config.toml
n_layer = 11
d_model = 128
n_head = 4
n_kv_head = 4
head_dim = 32
d_mlp = 256
vocab_size = 1024
activation = "swiglu"
norm = "rmsnorm"
norm_place = "pre"
norm_eps = 1e-05
positions = "rope"
rope_base = 10000.0
rope_fraction = 1.0
qk_norm = false
attn_scale = 0.177
bias = "none"
tie_embeddings = false
parallel_block = false
init = "normal"
init_std_qkv = 0.0381
init_std_o = 0.0381
init_std_up = 0.0381
init_std_down = 0.0
optimizer = "soap_variant"
lr = 0.00262
lr_mult_up = 0.705
beta1 = 0.95
beta2 = 0.95
lr_head = 0.00735
grad_clip = 0.5
warmup_steps = 200
schedule = "wsd"
decay_fraction = 0.666
decay_shape = "pow"
final_lr_fraction = 0.0
batch_tokens = 16384
seq_len = 512
doc_mask = true
train_tokens = 86320000
steps = 5269
dataset = "wikipedia_en"
Each number is 128 + 32 x the weight over its row's rms, rounded and kept within 0 to 255. Layers, rows and columns count from 0. Numbers have three digits each. The size before them is the row's rms in percent of the matrix's.

# layer 2 attention output (transposed), 128x128, rms 0.0886, rows 14-31, columns 64-127
082:131117074127121154156135144180115117190110145163141124160160127119149110112156118127103065168150142185180171141104137054141150126136091131048145185138116122128068117121094175108134147103106151
074:089115162133129097129108181110114154178119047130117141081168104113099129191154112133106131174091097162151111133132105101090041108175143110132096072131169120116174164166111128080132135173106133
090:161110094109069162074168126121151099174139091158158149097129109077146125104119124152174111116125112162093088148115117109147134106105158151112171105065155096103106147102075116111079141056086156
076:168130103076096126111150101161106122142150129116127165180144093136121077116133127104163123153137139103126058142107206079098122103192168145186113180113138130124144110138143072145130078187104130
086:088097094099082206087176106138207095090151072168136117078091116144126104112122091108075097129047146116099158075140128146163116146164136104065184159114170157100100080109105094110161150135094178
088:102161158124093146130094094072064069170131122161144032114171139091088126102135113176138140189103097166135181118148155226122095232102138133172103145145128092183089101110106128138157118162186139
070:143148127162087094118115144152084048098136148133086113150144113111132097110105106114119100114102115157071174081126110107168155182125079072197105075099085130134130140165131154175131087120145121
082:128146170144140126113154116147151104183135129111132135219169091070120146142158071131159142118138130110147119056102128068140170109154127146141117138138164167103106120141161117124144139127107154
080:130133125150129176104030116068147174096128116097092081136104122108119186116103141120129125128076138158130120117145141109096119079150120136160158104108164109106144138105167082145096158115142090
082:147120131114091110110113149131131130141164152126186071152184135120153101140099083161145172169208094087138143208132132146141137147107157091138120143148174119168216151172159065087131112142160129
073:134058186130117123183145064138124156107129140163096098090152099111170125157118126103148167161133109112113141129172152146118120080144116153115138141109114120078153116167141157135081158164135128
078:154109158143132125174141112088159088170128121144116148092124121108096163101150117096142080160121145141152171156139137172160137146083140056153142109105123145208151132128169174105104151047165124
082:143110139075164142061169082104162089135086120082153161072150112160099068139127120178094070196098105118147091083161154165173140167147154137142111133131173165162079130150098076126138122191141143
085:166094086147114124142126142147181112110089120147176178130082106098149169130197103087085129102163118066104125179153121075134123127120061117185097075102079113130135190169109088092058139050179109
085:104118120149098133118149066144132108102112106134135072050117118164114191128106154105168136129147096180111127177133100142102060145112090146060182072094146115173163146150124128120086143077182066
090:125103058080077126115134189154117191208165115129199137100122161092147136127189089143178098138166127100127167145182148111143155109134145138149118106133131078161146127128091102107122142166128161
077:129125139127136061161106129165186143115157095119152105080164135107116197173186130131119102166093158146147141122180151117144134137096100111103065115149167166136147152089120167046132096131115134
095:194105185119131129108085134152106104128116083144058170082120140224108093136098134112127125165122166075149148076144110114116114115137128125129195141115125129098118126098092139122134088140147164
# layer 2 attention value, 128x128, rms 0.0983, rows 15-31, columns 64-127
080:136105139068083094116135129133092124123152105164074167099120140115087094078176155118185141058158077094170145158128131038103134141176143115103139124088156093108098191107137069130089130158217080
085:154196218133139161138125177179126077157068148097065157137136074114108116109111164162071161081128168138147172145143136108132103108132155084169098067126138184093157140135135170107113127130131122
084:159081095141110069112094137124183151183124154175134119084157141101109100146129088150140125127108173070102108124119188120115141159115123116162169129120169163124145168151152155155187164148127122
090:192163136131125175142148105132059116072062135143115199212116054129129152145147122112096079120111133088149167156064179117115117143164080115144094111097163170126123098116149083110106126092179130
088:099186096115126142168144141139143128077169108112176075141098079179170138166118104142116107050125114191127122162146147122094184112134152106122114133117159158166148147124145149128100110119087122
082:084122112216120142157161105080105141117107139074159105111155116078155113166109142195154070117076098140153077132119158145146071136104155100157127126069136114163120195087079121184110119171096142
098:094160067167147161132162077107061164114121166178136128151131111075122032122134196122149094137077133117076110139154153130089120130126104069177164116107091159097130111150125120118119153134116117
091:113088154122093086154177205174109046183136165053105190099177148056175117116145149096120184123141116110125176131107116137127181143136097184139114128110147044132120111148167142108157120137144112
084:130127136104108116168123088115113138116071147128104198138139184171130033212104121104145121089085115106151145126132139166120112178125090161140118133133147176113139116149192147144105194151102124
084:046096100108075119072134124101179114133073101123120121124141163132141165130118159044117176104076157126148059152118115143079155140149147067148130095147095148105092097142138104146137138123136125
086:143135188125136191149126108071152130096096111080083115179127156132109206127048185106087104122187131153154109098102104089193110130153141178091161105108139158127107135140127077163104100100112209
089:099153130179075185144098148124163128066115154117082153201132143133149202194143175131170074113097121139162127139131104130113063114151120088116130117119139112145134126129115070119106101064122175
092:111062162115155173173150073105123140185154059091119100160106154120115115089153140131174101186148111120142102135143157130131131086226145132068107139106141145131106093179056169143113169102105176
085:166128144060165129105138141104157108138100150133125121144097126139145160120124204144042152111174109116128136084120125091102088107138113137110130169085102108095095137143136139137112133074085140
101:141115150094126098092132083108117131145140176161141155160117140165104157116176150125119126135174157176118116123075144098095221080121099096148146096147125153077084069158134166171121192116124135
087:125074092115146153135134113126087171206180173145089100119128150138082130069101132127153114139108120156140061146136160121130106109156124189109159096146146133097111119126130111149085117160082153
097:130185091122057141123101133110056124096108149101136115126097096141157183123126157182109119191125075142191136164072135103184123159158066098113101098165134113141170122182100071121114150131126132
# layer 2 attention query, 128x128, rms 0.1, rows 32-35, columns 64-127
088:137141183118151138156155134166169101137075147138155090186098122127132122139089158101129124176155192085143113080163111184107154120109178126125170149181136119194106178135100055097121143107136105
092:124193141125190139142121154102156123168105165132114142131110118107118125077140127175184097080175147110168084122109099183153181102138070107111167135128134127109095152121140155113146127110118122
108:124104054117144057158161166110095154136127134174099082121162133141136157164120188088144122087166140149071105135151134100094105132118093171217094100170152115149139036168158155129070126162151126
099:187161104136078160100115122151170151164120136119087150164086113131101150154123130055116107156167131080151123185100176137132056165100134105168099097124092096120138067081076115087087181091206139
# layer 2 attention key, 128x128, rms 0.101, rows 32-35, columns 64-127
105:132084116080166132113141142161123141189092156113099123188100086197126099110117093111141092189155139185139118120143076068090112088132107081086153134134111144104106005158096084125133139138140120
096:129085077130125139134138121124104085146123138088105106114173105201120101172111115145145108150106105076158096129188166153201150097095194188146178118155184120163087096137108093101111123120125114
107:163167147104149112143169114208096109157102114111137159144174104153171139130126094109102127097049079135073103114121138115127066120143134170177144175148134179164154198136150131104120123126162108
095:125149093072114125087122159073148106174163170095142158134164139131142139134210127151090141092114126121125159120128176123059107114096124101150122160139183096121192120025184183123078158176124128